Weights of a small GPT-style language model, trained from scratch on English Wikipedia.
Size: vocabulary 5782, 5.56M parameters.
Each number is 500 + 25 x the weight over the matrix's rms, rounded and kept within 0 to 999. Layers, rows and columns count from 0. Numbers have three digits each.

# down: layer 4 MLP down (transposed), 768x192, rms 0.0245, rows 607-642, columns 0-191
# up: layer 4 MLP up, 768x192, rms 0.0464, rows 608-643, columns 0-191
down607:536526446492496513519518483535502416504532512475503550522490444479490512539509527573483520474502531499485464523450522510544497493463438483510521509547471477539472481504495545506535513487484513469491487508491429533498505531560493552487493556535468474436487442532532441489508489534531470495496454495535476499498539502466463480447533545492516477525503499458538538485527470536458507473491549539459500479515528486496512548524492514484497502483459505448490545507499479476477515476482509495486541434522481498587499537496525528518473487540511526472471484491499477531462498520484456456
up608:477458434527503497459461532481552464496523491497459516523497511555500524533558480499515491503472434564516483495458455501527541481538456487522530449488467446554550503561529527515513527492527518475525470493573511509503470453516503474486471495500491533470500508457520475456521497496498507540473465553529444497499532525483497476533517534510477499479519545539467434567550468482481497471530473509529562476483515488464470509458467531551477474454520517491505475514549486493478443503501486503508478459509567532508492537517465488481519524564533525537503508442487443473474473465496453502
down608:500456459492547472514502478507535490508550469491523508466446503538495506513534499474552541542511517544478490526452493505473532503521494481442525467473524484529521526558440539466556467530462472425523500533539491478504488454552501493537475471453471542506601471474503468488514546480464509470493530577523503531572468512578599504464455458490495518519465519525506487511430429513495531503476487556463561470439524510519457489483443570538547457454543497485538453458490498480570491530433453473520474495486522516538461525520548515509525513501517570563544481435449498357441482494468481489
up609:472512448522538484499493492491530461543498482549463517496534503504513516518501518508478522499511472525462525558506513501481539526516531480503493476501474466535489453512528512507480477487513512548462506507487465450454478474535540493463501478534492488510477529467489510511496538525499497526511474502528469472501519503535474526504470549508477495524545491537483515538489456535481474480536506538540493465468454524488453484489478555519534522478474466541461541518492517529473489506481488497501502509495488489472484499528516534496489512442516489522512517504523488473509505488487508490
down609:487511543511502492561502504459517521531503520502528449478494532484519535525509559496555462477468540487498505501514526471503480476510479512455470491488507506498452477503520439490458506449530483480529495524493535515497565486494524523496493516506531509510467473508471525520550507470503488520443478502458508483525492541477517484545471483493512488489460504513477530500495480519482505507519494496508473465486473502531518538461538508467531466492478479491500508495504492534489519509472505477554485490500452514527486494480516474528466535519505469521521440491529487516492495511510502519
up610:514497522467519537498467555459539527520527504510491472474522515512489471454515478509547478518459472463540469514485470531496469530553486490467443517489509487501507491476521512506519537529491473503550492497528532489485524499483500466495484471548461484464503530516507497490519523481489515475497510530541499503514457532481508488460494491519517462480522526489506475499454465526534497511503501470506480511493508492460533499451470459466501512511484520485533499483480501467506529492516501481505520510522469484504549500552496527533473488487524476476512523496487531488497516552533507507
down610:503514488483532504495524558510462507507492500505522484517493493486489490494471535506512501536484528475460478466499511494513528578560491502526466468507462470489520461493546505503511509503529514479504454514470517497503477469558495500533528492427477515469537525488501507503504502488538477546508483479496476465465537492471475453512529535517468470533497547498537502499524494530510447500517521469532522499468509478486496477499511481520489510512530485462505534513451498544531486513544559464464499515497485490490470497474499452459508517494517507517453531507514478472438486467462501541
up611:517493528495500450528492532541501526511509490530514514529506476475518475472480520525557530506485511518475464489454479471520499520496525519465513478515474509503523482520497515497488527532479507502477487561467532512506470463463530471513550468494524498486504489491505524550520491516529524482498505498477459481488511503457486508464502478484537446468510496488519446455505492475545470504510540477470466537491539533518490531460520509499530507460476497529467535540478469541532494514487513505510526465541499491483493480567466503509524528481479477486530487481499514487557534557495475476
down611:506490537547513520518512531486483474462502486473512494486486518460445513508473475492500533513549494483535493514474515454489489503506487492484515466492554501494502509457494477520511515492484497492540518503514479532537514535518474528493504514531492464520522462504456489493479543516523493502483499478523508481536459512490523497483472518537481529485511548468526512503482492496474575499499492489530498536511483513479498519481481471475510486495489475535487494473501502489503527468496488491515510478465507500493520493530485525520464487483522541486506495476470515525514520504471529518
up612:563509477504429520474511494493531523493497530538446505512494526510522495491478482470546518492463500485517491479469468522517481563544496519497523486479483430532497456472543525488542545468477473511484498491520491470466484475484500520522507455520498478481515484543472538519500504566517495471465490468498520494519528476482466509487515532514470462486507507493537458527528514519454428492542514464460531490494522477510501520511513524518527508487474509509453497516511518554491464465473502465485508465508483542489483484546544491485510519477498569490515507516464493462459505517528512491
down612:557461497550496507482530510530508517485510510525480543528532514459506517496476477471533504494478482505498508524475465466538493536538441407506513486460491492470535453543579535510513501469538486531472429547500465495474471526511490492482591430524550478485466521485504530484518471519506453487490459493506484556502501505447501522469565568493492469482492490542488499534500501526427545528518469501478509474456463517466541503517505485516555518474428480474450514474554457509487499523478544485531534482505461509531480513515492524500495509512438529516512497505518563564502488474483515470
up613:479477476476453521470463477521472466517506504548491487509498495479496538499503490535503552490507502504479471489481490471516490486515495469505537484534474476529529508546489469478511563494483500469507520533496543521514523458528521447503534504488456493478508526497503522515505518533521496458475539493477461477466499515541515519461494485487521527461516495481520514521426481529496516489538489508456497526480545575476481514491515549484512483460479476518515513506486476449492508450505495484496516462575518513497485494524540524477535501487521466498517522477501508483523528549530483510
down613:476463507528510500544476523513566486477504528499519505533503479506479481445478496477477499496495467514486481526497515460502492500495533465498456522480533453511512531488516493469424480512483492483486499501482487484489523501445475474524537508515474511549508487490498485505477492555523542432513479541499536542501550513480484504515504472468455470552513483480473559504502527480499528518496493523499480487465500503553494523530485472466471517545496524554546507459510534487515557438498496500502537511503498476505524478472518502561508485495519508525465503552559466433523489475520492516
up614:515494501524518475526519505475482508501492521478493520512490476499480465534522474533498491521525516515513499482482484502529471486531491511511546498513520500533473512487520545453513517495544496481474491504525487519508461490497478481522511472465482506483513460479492508524507501509483484515532523491448487500524544516506481514500477525509512533510509491511489489515532495492514519495494495504501502513482548529471540498520457523500475481514509514531495487476489497544465491516505533484470506527493530521500482509525498526520492480504505492473470485482486497544479479483539466474
down614:489493500493508469497508504483515501507478459474495517494473490479478464477525492499475517465481543481481489525495511492515553483495504490504461518503491489410516504521488482529501490507503540505510535518521479519495504490498538513481472519530514488507536507531506526495499483501512484543513508495528527466519416503548539515507489462509490493476506515523474513514500485482492492511489506460491498498523466450535466496474508509543532519492525526458531449508516477452511483499486476562538484518481479504532473509500498488505494517509505497532532505476520518472540511520458533510
up615:496448518497538510457523541533490534550452484525472467507502501494501525460506493465494491518501518518456517517467527484487474512514482529490488516486469472503499492482513535491526503478466509500461495489498473443510462489517500490509480440500463499450499481461510500487525541508508487479521480489482456519509512523480490511454536537482506499487486502503476519527536455508448505544520530471517543489508475502489509492500489497508524541541499458536485547508505508522473494538498463478510513469459463506518507534571489479482527558470503519469455515497489498498537536512501451485
down615:495527495483487465525497512474489522454490516519524471468497472488498465469469486480509514489508486525511505504476506522511454506514484546545480499481509532513463487528486509524488511513522541473509517490497546507477480475478481558487539481471546510464498461455503496515495483497475499474503526470503468493460489483496475501504481461526544403513498510515488512470520569527512503524500529546498520498478472486513538508514496472502478541519471504494495481502515505510548477504464513511513494502464496514486499541542518463517427479487518477516506552552506479482474477514544560512
up616:488489467522505534458499498518510493495453505554428485475455457528485455552521445505481466547491525541458482536494532523523465522465530461544502534519467519507508494511515496460484534495472508537499510505518479518470496496479479492516498532509437519487527528477508481487520511495497498491455514470533553481467478513501508535501479494523509513490514495515483518557487456514476493538529465510498498437453506528488532505516481520530493483450509536538492490485495479508488514518487517483476510515493511494515522517505537516504528487491460480506556448508513520525475505480512512479
down616:504517592488480461552491501508496511481535505496583491475512530549532489471473582538494516467477512528567512477499521481496560474503496564484497477516523497461483502531439498553488488483504542486518528506501505483545520472514536478503496492486547494507515498509498485510496535479552491484491494514476507528528508515487528493473532480486487464527477470425532472436527548483501522475525488497523469505528479485492524490490512491460496506528501443471464482499524524504476485504525489452551463495472445499459497510528459514512493516484495496479473500474450470488529479552461466455
up617:510494482488438511524479492513519496494481509527486527513516445538536511496498468481508537494507497512520473479512525448484470452504460455511531527446511527516515518473473474500511491542502515530502484540491508512450499478493523517537446512542497522504471463479514468536465503488516508524522553539512510474503508496498484460460473503514520486515516477513538521497531522590480505526486502518525522497442500480502495495502450506510506516476526542500467497540519472515445502517507548486504506507451475485491504490476518524460505568487561475518501487515459457521518449499507520515
down617:482521492489479505491513491508514535523544507513519495499481566442463476513533492491495484470510514507470504449489518503505518479483473523501501441485497522463511474522492505511459476446496525478510482455478516508488500502506517493528515507489491527501525485540509469513554485473531518487485495444502545562477509501526533469489481501499479476504527435500495500463515507486536528497563488558505456532481491471480516490494445492472471513510505495485540580534486482524473507508511474503485505487530498534500498485479508456537507519498480488481504465467525450545523518516593474510
up618:503508463510484541508485508510535513491500512503518504459474485525508511530537492545536481507472510485434532473502518525494510539489507517533511513538494465500509515488523502522540489476474508485495528510530495509470505520477467516490487509507513489465485509529534494465537514540462514501449555496482508516489526472461499481534494550486521523526517528521511482517513519515496530455479479469490519516484478522492527491472498531492479467528484541483457473505524451509479502487483472476501489479521548470484536538480479536528512488492473492517452456523492491511515519528543472518
down618:485537506537526473484504490504493497506503486470505529489486502479491455512498500497493478490503515502491524556494502505471521519490494513496500500508489514494505493475470485469462495502488509521498513541488506506505528526491507487464563490485499537505508491517436492479514508500478467487503485498496518481504464512499459507488472568445555512506467534455516483502495480503483494518481478477527501507487489521504507513493483522510440488524492490537531509471515502499540511520526522464517494506508463494485485478505464517477521532531522554500484561520488492520497531496504519466
up619:535515518501472470490541492498493455541579490525497459485491506463542511550487544475528502478506519491507485525483496517528463530484457464528527521526476460527494515510496531535548524555525530503482479506473472492514522473509455478488533499474496514502468494505478488482476512505533514501472486546524448532471482454509518478530492536536497529479537539584453431576516529515481440519581487527473506507501514462495489537483498502499474501432504525485487524506498450455526440498508475501489474470502492510537487522502492519511519471459558530527467537514499453524484501511473461465
down619:514503481491507472455514522464474448510550507500508491496503445460519511500524537460555512519498492531487501500495506510512478555520460523491464456492473429593509519526512490476615523539479519502494555507499457523516493484544513522484490481490550513484429515473536462485460512526458478516521480491534464517531507463477545530518514497515470541522476535495495482494500476555487526475512464551412564468436491533442435523480535544524499506442500562515476485503460453460467485487512505520515475465472496541497516501497506485479544532493574557549520482502506486524462464485493468516
up620:505511496460545484469494489490512457473460479506507524493467510432522502451487531520543511511476525512487490490510519483507482482497533482461528530526525487461516469516520533479530543558468524518500480499544502489535478488483499489471486517468514475490475552474509490462457474562520497481525504492529507473507531477530530545487540526495458476504526471483452473510472514442504529507545522567474504506450532512498529518500460528438504504481486463482534513514516494529528476470500484482491488501482457514540502465521535478500509459488536479470462519542454533543514547548471518509
down620:480512488517464520513485506498468515517496486485491563473468491551461472500527488541497514543517509493487493446487523497487522492462472447544504475540499515517486583544515491497532508459541515462511447502481543470501474505495477481526519514494515502476504466470496498552503488528528507530504491460510518455496466511481454487484494510476460441528470476541539555496474465556523479523508497470510471471512495525523492482499540537488545542520548457449496539496495496491502521460531514482478564469507489475468507485493472496475546558501493499501478465531464514512468453484509530528
up621:502492519541496461503498527524539485498537486511531494496481479534490514503509496504486570535477496509480453512493525524499462524501522488468496505474469491482484484527531492461491487477492535489475495526511518478450514510511522533467505517473485531466483500507505481527507534486490508467499509486534494496500515542517479490504519469488492483512492527502493502469508483527546494501501523507487486530475519479478478532504508498458503494492507491527476476506482525486472515508474453482487481482506467482514490510517495507475513481511478528499448485547506507531505451535477482528
down621:483477495494502521480501478491508499473505491499487500498475510497468492480519488472549489500489486507490511465508481471499525539479482524518522507502475437508516516510497445510529519519536494500566514514493545530527518493492489508509521508468519518503491503479536504485501471530510488509488473477525533486486500470512547470491499489508510528497538508513510507513478495508493469476505514503491501476523500505464516491500528512537520488516478478488532492509481468497465519486499522486531528479475519492526471479488493489502476499470463504488493533450491544528496501505481526512
up622:510538448513467482499488546460478523488504537498499532472446484476499492493523483523483509523504517528514499528456468520493468498473470478482569520493515487474488536487503523506504504493509537491477535521505555530512468532496511498503496539481517511531483499538472495484468518507480507494458474543519477444497489526456465490486530468494513501533467492512533520454495458485497516494553509514486469481492512486461522515516479532495462480521439535460538506516532502488516492474524499529491482506522482476532476526543507496465528538493528535516485524495514503522511526518508493527
down622:498514534545509502486487502544488463470491459516525484498532467529533547487477509514477439468523452527518476519508477562454526481522537487509483524503529524513521497521454492493538513495500483500529514467542487486482492492507498484495481461520490504481510503488485522522525545471473494489492488496487514524491557515492506496545448523464511492482485499514455518530500494454497493514517459529483561517481534482500467546495471518509502505485504523448455522500510522515476530501490501494485509462462489563484491498529535480506492477444508473480497477514497523529502496468496512517
up623:523505524510476487501510469475523468501536504511499484514514451514510493539474487471530481474499526502526506535508461474527480457487512466480518496488504508473497534501479517445536507515546513488483483492454508463497493515502512498488515489504467506486496483528476518467525541525504508485500527493530509478477541505482452457514484490489489554524479508533500516460527473505482466523510478483461527481503483504524529515546509483489513474487504493487509514488491502532484500465512516476464527496537527518480468509566477533498532527479527501449477467494475520514527488489488501531
down623:469486499435511487491495495503476489490513508487449456475452534525464477468489503533490449537512505537502550467532488520542513486497481514518471515523492517490480563472523493518519474518503509508540550508507508559514490479530517481490525524467526523481539480502506474464504485477497537491468503470510488483547475455508523510531442476516491521471478489455497475488474522500537534525473476514466507479493512496513453469514531548492503502493500526487514475476523478458528513527534524499557503504499505521513524506490514476524519525466476461523517526540481468466495502472496504485
up624:540527447489533501497503551476512485483469515529453512509496513473516499493492508493524454484494504503518535480487484499476510491482508488461491486497517476492469514475536488492534494537497509488519477522491539482525522514502481524499489495483507494477534486460514498503484540480487502477469529524530488502524483443497508501522498501543515491512470484494489494482470496508512496457495522501498493487493494538495543466503466513498509470508477479494492508506487474480483500502527474529476499477457533552508474543482481484512484492495506456519503499486549542500535518493519492518
down624:526516511492507539519503497512490459501464481474532473488462473507484497494511504513492537497479518513482487536485523524482496495492512433479515479500478497467515523480526496506538520497489509506511502498510479530487493491496487491525516496490512498488498477501518498509521486493528511483489474477509485508516509513497506482508494470504546535498494529500473513501518515468498465514485504480498472504496532484487489506499496509494497507493494507504490508471480532508517529532484537460515523527507542475516473473486531494525493508513501479476483494502486467537468498535468500503
up625:516464498513487486489527530424471459470475573488481521500510501483498488509477514522489480522511500482522521470523484477504458517526488487508491524475517478535516505486563480494495506509530531492465513523477453460501528506531481517476491523493529518461478517503482481527481508490518488511540510462483447514508542507489492496482510499482467536470470538506532509520490473491522491495497496554489497519481515534495513497467502530503493493508478487462514496528479468503497469454493479529485497522533469519472528470537464520527522529532506512495507491512472479488511537559477481482
down625:528499521569488483492527512497492510521474504510507522472482524476501489483480495503523516490494503510520498470503507467498542471516526499463496487525496490497466501500507466458518499492473461493510488504523485506480495549504516490509490503494530463511458472513496499527471479523518505521485510489537531494526470482518496524522514534504479493487494498491496530520515481502506498477479511480482529487523452467485508487538531535495530521498492480484527481508514512496487512484492485500469483503524513508483512475475464456455500510509518509500512503476516508541538498440499498527
up626:521529475516506474518473499496537457522490513483484513483494496522473526501498501491478491507533478481461500531478524520458454528492517470483467517517484484454515473537483461504541524498534501491509500510479503509487519475500507511504555476530480494516537504498495533486519480496499528510503495506513479511455504456533514517481508520520526483504475539476511491519497501528478479511545496493468505465474476500503467504501511547489513504484471493451481485516481516529512532510495469481483484516497541483556513499484509526525539476528507517470483489453490473495521511513476532501
down626:462518533501498471470506513492505542548456499487523467515483542464488482499471497526507496520479490490514461480550500510489504506503462567505522492465515515542484529471512526513485443552484505479524497487524490527481514550530468486497474535493529523497506533493481490527515489466520504480528511523514496474500477497472506504504459498505514476491507459515501499457503509486573512486469471511510480474511512518521507510500521483529498487496469470539541501508502497508486468479531488522490514516456451502457500525494507474546504525517528468521544508504493484511511474510519463502
up627:544457532488503518486473490514523510484517501453480510509517510551510493479524488483468526485475511503516469481503453493492484491497505483527515472495513493529553499542490509512522486483495507506517497534492525466481520537498478494485501539548462541516481464511518497498502456509508465471482536534513519462506454516508478520464532475554495465530547542536507458474456499512507531530522519471536525482466492489513510492502498542530482467469479521538528506517466472444458517491474538480465488527521506513504550534550504514522454531514493476507521491530483491536484516505521505456
down627:515478544467479532470485514512508515465477499517499499489521509509455462497513509506491425503516480473562474476463429524517564548481505497533510508549510484462542537464469524508492527530476513512532479503477512503585493513490485489503521512468520502515491502500490519475497510480538491507530479490518534525495515495559568443502510507490473478506536494457504471495528461507485451509543500534522497500558485494490510433504499472532480459485493511494486514528462495480492513499519542515499527445483505454477501517519530489519486508459479489496486544554505483460504493541482478464
up628:482492492517491446480441471515493493562480508526467525493503532463495527476492484495467507502526501531477519461497489484495517534480468482535499521489458505521462511470484504539488480516454482479513469502520515499505487501528511530427497456482519508500521518502534491526519457517494517467491535536489493503551499506516450495500483529526459468516504525527516494501516513502514503490501488519486530515491526531509472537479517550495496469447481524457482475498480507481510473510500503477506504499530496534508508526480491498548489527490531466476518494476540520530523486504472510474
down628:496491520505537537494480493467487496458513491506543514542481482500491499507532512479509459474498442489486507516468481503498443488496520501484526476549512506510507491536510507483507525464512494505515516509486491541520495505486495505464453499500516459480520491529480491484509481492535513492453507510500516493502514530480524522520484466495529501456490468503476506498475482553513518469505502486499490513483508526493519529484504535508519533528501482501494508491512510518531524501547514506516518499473487472499508509488488503491473448537530499529461489509469522527489512478481479471
up629:493514507470514459455538484494478472496483468522459531546500521499557486436483497526494510512447503515503521517529475475539477545535456458500543498510507523452527514471507508490482531535536521518459528491512504478427510518533500500509508470511501495464536486483481475527515530533489504497509489500494502501513497450514473509461527515521483451528441525516551508523474497496545506482510475472474531478478502510462485464521456544505543539486507476510499490530546503519472524521437498459514456489515493499484541532477501472526559549497568475512501432508555513475504512489464485514
down629:495479536492482486518513504490524514524526445508512518511484534490493511513447493514513517507531452501466521468505468528525452514489485504475544515455521506514509539450505448526494437473493512511490481463517503481443523540521515458523531509474506517536512524516500534488501495534480590536487516519460516526543469548502529448530523489475497478536479492502516512513525526539494494505495512499502520517509446562507554484468508452526442491454494521534484473468478476506511505486470525530428480524494495504473482519476499511491461484484474502513508498468491467459505467526471479513
up630:514494508461532558498517544506517453488485527488460512492512418529498469492521525507486521500473470485524537478454538476477486499510470512497493514543465483514538505534506536500544501497492542550507467536501430477464538519489503525487530502528491475458500490463526471461538539478517528498497545485544458489504478472464513484514515455526506503504535514505536504454483440535470505510523499563519528510497468502494493545478482516519526453490499492505477546519523497516527528523487505530464554477482467501498468548516486499478504543515487495493489508535492496535488494501547470454
down630:504528504504501502557476491485455474482472522499484472504496530525466488470463465445505511519494531496499547473487522484541528486488482498533469477473463520479500549502508518482480469539459491492504474512552557509481536503494498460486506551480503504517492496526476536531511464472493462494538479525495479502461428528484525503510493505468511465498509509496480526504536473463510476511512481522452461503482507503456498519513532499481525471516474507513534527514517521489509503475473480528523461522493510542481514502528497490518486469537532501503530507552486509513478551546472491493
up631:483472492505473501501511533471533489490529467514482467488490498488518490489505480515521541492476529479488501506487490520520526521542493525481530487442520475514502474546528474503516509459486506509475497471510503483454495510510531505497466488511506481478515510512490514426514483561547512506514530474523526474474486548506462527518517496521505479458497494489535483491500454508454512528494537475529497489528483541493533519511519476511562446524523464505513474493508477469512484521518499468487518527527510491497468504501508520545484503494489508493501446514533517510506498453471474472
down631:460494488483539513476511514512486488516522532488526488504490484496520514535546500478491487469491513492506476460500532464474486535492480459475513528485490482465514472524515478479537493465506551487534504481508476499498529506483499524516505490514511512492502495483474543476491505479464510510448539504503464516532513496522519493519516503523471552497463512499481504499533498511519515500503464537471477443570501504486508509494499524469507483569479454478485506525491541520473496506514518516469489492501480485495529506507499466541466476463474530507511564452508553493538527489504467499
up632:538531456471547520483533527460511472532514491519478500521473521479508497532487470493534490529463481535476462466504509482496523499513471490513497519508474521494548482525491505494482547534491512538513495528512513499511521513473493491532535474485487454449480531518504511479548445534511484540510513486516437514519544451464525509545544479461494503467510508514506479451537510457541474463484483495522545483500491540515512490498470472469511555488451513490484491552515471543491492471485477477497507517507491504522525536502493463500484503488476478500489537468477514494504545555516454480
down632:497503483488533497488498526466476494504491489464558494527510512475510488518549485508548485520557518511536475492476519477496496510497499487468519514510450515482472543518523494543506476539533517490529474528526509510476503505486481544449501529529464471549460438487492466492539493466517493501501528494522471461512494527483531453489498490493510469523492485477445574479508499491456472471468472511495492447515497465505464497497479518532497439501501481511482500497511529468499506466490485494483548515507495493528470508571495563470505505495504479497509522520483534539511493490530513498
up633:471453480464511541503451492497490464530498513490533504521513474506514452492473520466511457482545494502461449531487504536520544487506522486490505478518487436512511483525495512493481518503514510505556531537506519488477488502480470489530486464493499500484523464476525506529486491487489503540469528502532508497507528528507491480558485524501466467480516478499461456471481513492522516531511538526481476489499488517516504480498504490518494495528481493538523473514475473514524502497512519515523512462479495515487502507522468512510484466544512516505536454493487527526482489523535506519
down633:535529522479528502517510517514508511504496502498475533487526474520521552495534509514496529529475526468504524449505511462537476516513470527503517479469513508474534491509501479538489466509500471520478503471500505517483501486515547492506547445511535486518538543531481469472494548499491493472515505481509503500508454449501513477432505488509493530478499486477504508511491505554470485469507459499477522501508501461512493448482457468494473524516530509530504486487500523496496505517505507448494454517521538506513492496524499490495522546472467522510489520481467486495498520531493487507
up634:498528475463479453488519487504533489514485505551459544523494549511470494510526452474526505501542505477544495496476476497523525501511451462564476528506487497543528464483472523495493507517469483504509501494526483501511489541467538462498474510521449495495504470504513530469486484461505454498506509507550513463488508447511534485536479509493518487498476554511493469499502481512423505513526484530506518477455534523505474518481474481520449533439467535517484488508516514464495479498497487510486481522559478512485542497529528466472530482504496523524571484507524506508490520502499485485
down634:477503489479492515467538479496460531516480488487511457531496489526516467505499485484512493447507560509462545508506515505446493523507477457466475481511506496511482491468491535514523501470508534510539544523537536523485475493499495529476481534510494518446463433448520488522506508472500470455526482471470522481520478524479509561520541509487521536462471507526490524457537514457478511539501535483458499529543438478517534490494452504500521507538480534487556504462495524499499515477484494490533526471548497495503509487500518517557474497501443470532517506496507514538535457506533432492
up635:486501480468498483467538485454536515467477492535517500535511528531545512474491516490520502510472505467517518501497490521506506472493481489477536488497495480508505504518507520529517538531482499532491459479490508529501511507483486502489443488478506466500487492493446491484529488491521510490472507503523531489497493518502508505528483490478484480449538509547479482516487485516475473487518509458535529456497536467492493500447521511539501530518500488453488482508514480526507470524452451530532483521506513505559477514526494501508504511484514504482486504515516520477503502478514513483
down635:544481538532532482503493470532483501501497516476494482497513511513505503513498525504547505543519505539475469463494491505504481517526503528507515511488483485552541502498495490504507489475532501492515498471487545527497485502514514482505550499446446524493513558473523495514486534489496498502484508473474497509496471461520525462504505477499500494525459508499503524462477530504511479498456483526442446528493493511460509465512503501490509487491506499538523505509500544511470495496522524519496464474510526486472471517501489500495519480513486501555479508491502522448487475494486486494
up636:478521477484475515528483470482478493507516523549506492522486445536536515520504456527520515485512501482475497478511488540490523502484511491528480501505469526460466489522495500477496464472538479543493495531547500512481543463501531505481514526519511496472520481464472500481529528545504506506545505541571464477503537520501516496507493546533473478481529489490470476479492478511489512470565482519500548476500490499520424520475518505514484504537499510519474526545504525489472530459478500477520458452548475517523522491521446519534480513498500455503508517526519529489479510505481483514
down636:499490494548544482454459472508484544470501488503477543534504517520451489475526515473490537537492509482517466475532512507505521528508501472515522519463470469516498518471534446533461520505532533459464511555531521476518544467506512507487496517483504522474503485554500489483508531506501491528492433511480473491507470499542533540532493477531556491488488469501513518499474517504486505529521497480515543478521500525473512522456534479463481473488488569497515525450480500488500474478487478469497517509505497487501477483495445482476485484459516483496515477500497492498503489495524524494
up637:524449448490438538517514497472474492517483520524476482523520477474498532484486522547490462518490511508471523475504508477504480548561520515525522471494478465524491516509517525515509495499491487474502498512470486482505513490528478486499486523491468473496484481525509487536528507514505494518530467540501507536537497468529456450514479481480523480532469501530471491494510494543501446496472486511527484484502515537434479493516498494520496498526502545521541517528490505449501468517478484485519467508501500503486480480531544487524487536538504502520521486474529519479578497492487505438
down637:531522517501522490485511530471517500449474514490516474467485515511517493492488482490479518521494535517511527531511515463483472500508527479492488530475456510504507532453553496496481518494473491508511516508515515467499516530484494513483473542521483488516498498520484479476509487510505503507481491508523534498436492513475495526514503509522489505510482528477481473517445498503502483521489462484509535507475470502538537480512509514484504536475543486530485497548493512484514482488518468520489492505482496491509528516500470521471499502494497473489531495513455517491476510484499504538
up638:480461495521512475536524528480495513486493480494495513524504472520525523514506513493500506506472483505541481474503478499514458554530505491458499518508490474532489495511521485485488493517534521470522512524483495524473473534538477518501483492518521476486504500472493471524489468498496501489477502525508464526487528517510452471475496511484508478510473484496517529491493517492475477456538501485510528484486515493491492529514467492454491489494532469493482493489518511525492512524480504537481498498508506487505487475477476473508484485494471533491482492479513462503507496502516511508
down638:490488471498482530481497489490510498509531506494492495491467501476478529494534474493472506513542473529510534502528488467509525481499482455495484488518486529506526545498454492499469519510472502541507471504509502525486526497455484516497500521500464506521524491534498527492470485536488532497500483461508498489504511497482538499506502481515519549495541508501461484484499483521494513530496500495516486483532460508491502495451508511526498483483462539492534515515485488449476479495484463513480512519504498496522487511524548522509495497506509498498517478474513507507474492486494521484
up639:492510471501532511468539519444495503508496474533495522521523477452484537515486444498514480515459509526481512492511489495509454549530515478486528513493479463556531517483497478469517481521527505487481534488491488510523482464471500559486479534489545526447458491436532507457484509472511495481513465519511496449527530534483507489479486457532505503519500492492500446528455475487536461441491453534537503493484500521481525496438481518479585510487463483530550519508513502522506528489493495535523510514522532547490471489515533490516479533526491507544515528479504519513494554499527518438
down639:520514461495499507499485508485534467520467467573470537473487509510491459549491472557512522528487486512507475503510475464492461499560495516489469515504511524489502482470528503527501476508500475492496510536445530516558523552504500504479453509499486521513461522524482509480513575528535524496493505500532503487505460537453522508519479506526543497515504524479470519445435494468531540468506527427508462504475536509463518439512485545521467531454481513479506470473516529510527534487459515526482514514490556451521476538493562519447439476518443496515518481492502492549488445521494501501
up640:483492469460517481484512525498537515504477467494496531525493530501523452507481530486538464522454486458536519538458458497515523522510502471458553501517520470496500516532503501497534508488517497520465478486471487515536482504517500503527506472510506498457484500520483520483555527509515516485507484531478497521505488493493508493498517503505514486485537488539503455491477508562495491501543483453503485469518548474521514499496506535566478509542483518498521506517492497519524513524511534458516496485513508512534544483533462518456505469486490516514444458511507487485541474524520480501
down640:486507517503523491486488467528439510532522475506538497509444533504516543473524510488498492516529464525526477515482481497474512561496468531521477480516520489504500540509522477477486463524503508498517525530495540519509484487508502492502467456491506526515505514479492465507482513495507519498491507504503440493498497523513501452518515493526500524461455523490508477458487485489488499512495526486496509494498484504457544468496502505492493520490492506542514464483507515472503551464508492492458472540516515517490519524494500505508491520501574517464501519472492524478495520481477457499
up641:479506487522505517467461473507550486489459544493522526487510504541493494524551473451497422499513499531520475534483569506543498489483485486535513455553492485480473517520478475488515491496540467525516475548506484470498498499530456463474510501496484504460484510454484533524539518539495474494520543509496479508464469528480521482535515518511462472471511519491551495458499493484475521552510504511523499505452482500504467506521475508528515493488468498482476499530488457484486491496517504467513496523523474500502578510501498524508540492499498509518513475536500547509531480529498452525
down641:469498493491479484492480503466486508476475477490484471514493488492556514497493473505513504516516586500475445508538489473520551519507469472487500510474520504479509511522519448483514476495515524505464507477519511478515488504534492501506527492523490505491494519515514471519500477519499506524496530510454502510483501528493518473511519472555499514520538520510485468483452521503508542536513469512508427482475478506534481488478508497497507470526513545482492487483530503471471476525542506491538516491521516511509512501520476516521504457513494536505532470496528471507475507519501525480
up642:489502483475509478497498527488513481480489516513492516549513513530497514485545488468520459546491541518470490466476531476473507512532484525458508480512502492483500471511487519480479522461500514535497531527497524510480541516532475498473513507514513515478513486452502544490511492507510518499456496528481489510539482476500524510484525508501534487465495487480520507505502467521516531519516525520531486477503500505505463474527473485548484492510464469482532466483480485479501491495509519485514500478468449517545479513480514480474484490551467500527497514515497535476529476547498512471
down642:484466519489455517485484489518477480516495542513538505489489485519542537467475491495500500465517526477484475542456486527490503499494488485507462505477465478488468512512514481523486486525506526469489513465497485484511524500466522485525495504502510500513539527531503472532526535474532505524503485472501486509482522499481498498500506490506537517552524524541502504491522492488503506505538514459491500519506542510496486498496493467477542497485532546516491512536475506508469513481446514492510493533504531484452480496486518506531488521500543557477474509489514459461483513459487488502
up643:472478463521506518433461488488471470482481479519496543547527466479547473494464513526517463507514455488458495479513512503524485522472502482497485504534524500507528523513491538491493478551548480493517541524458464472481485501520500526450503498495439465471477517495460486519544502510447464508548493521523497466439533519505512491507486524501495493497525526533475540526512517538469478510522500481542500448522510489459464502460481536504544495486523519499463526509524458506481459512484488498479474445492460536568514574467464496505521476520494456457463486498496555498543522519529511507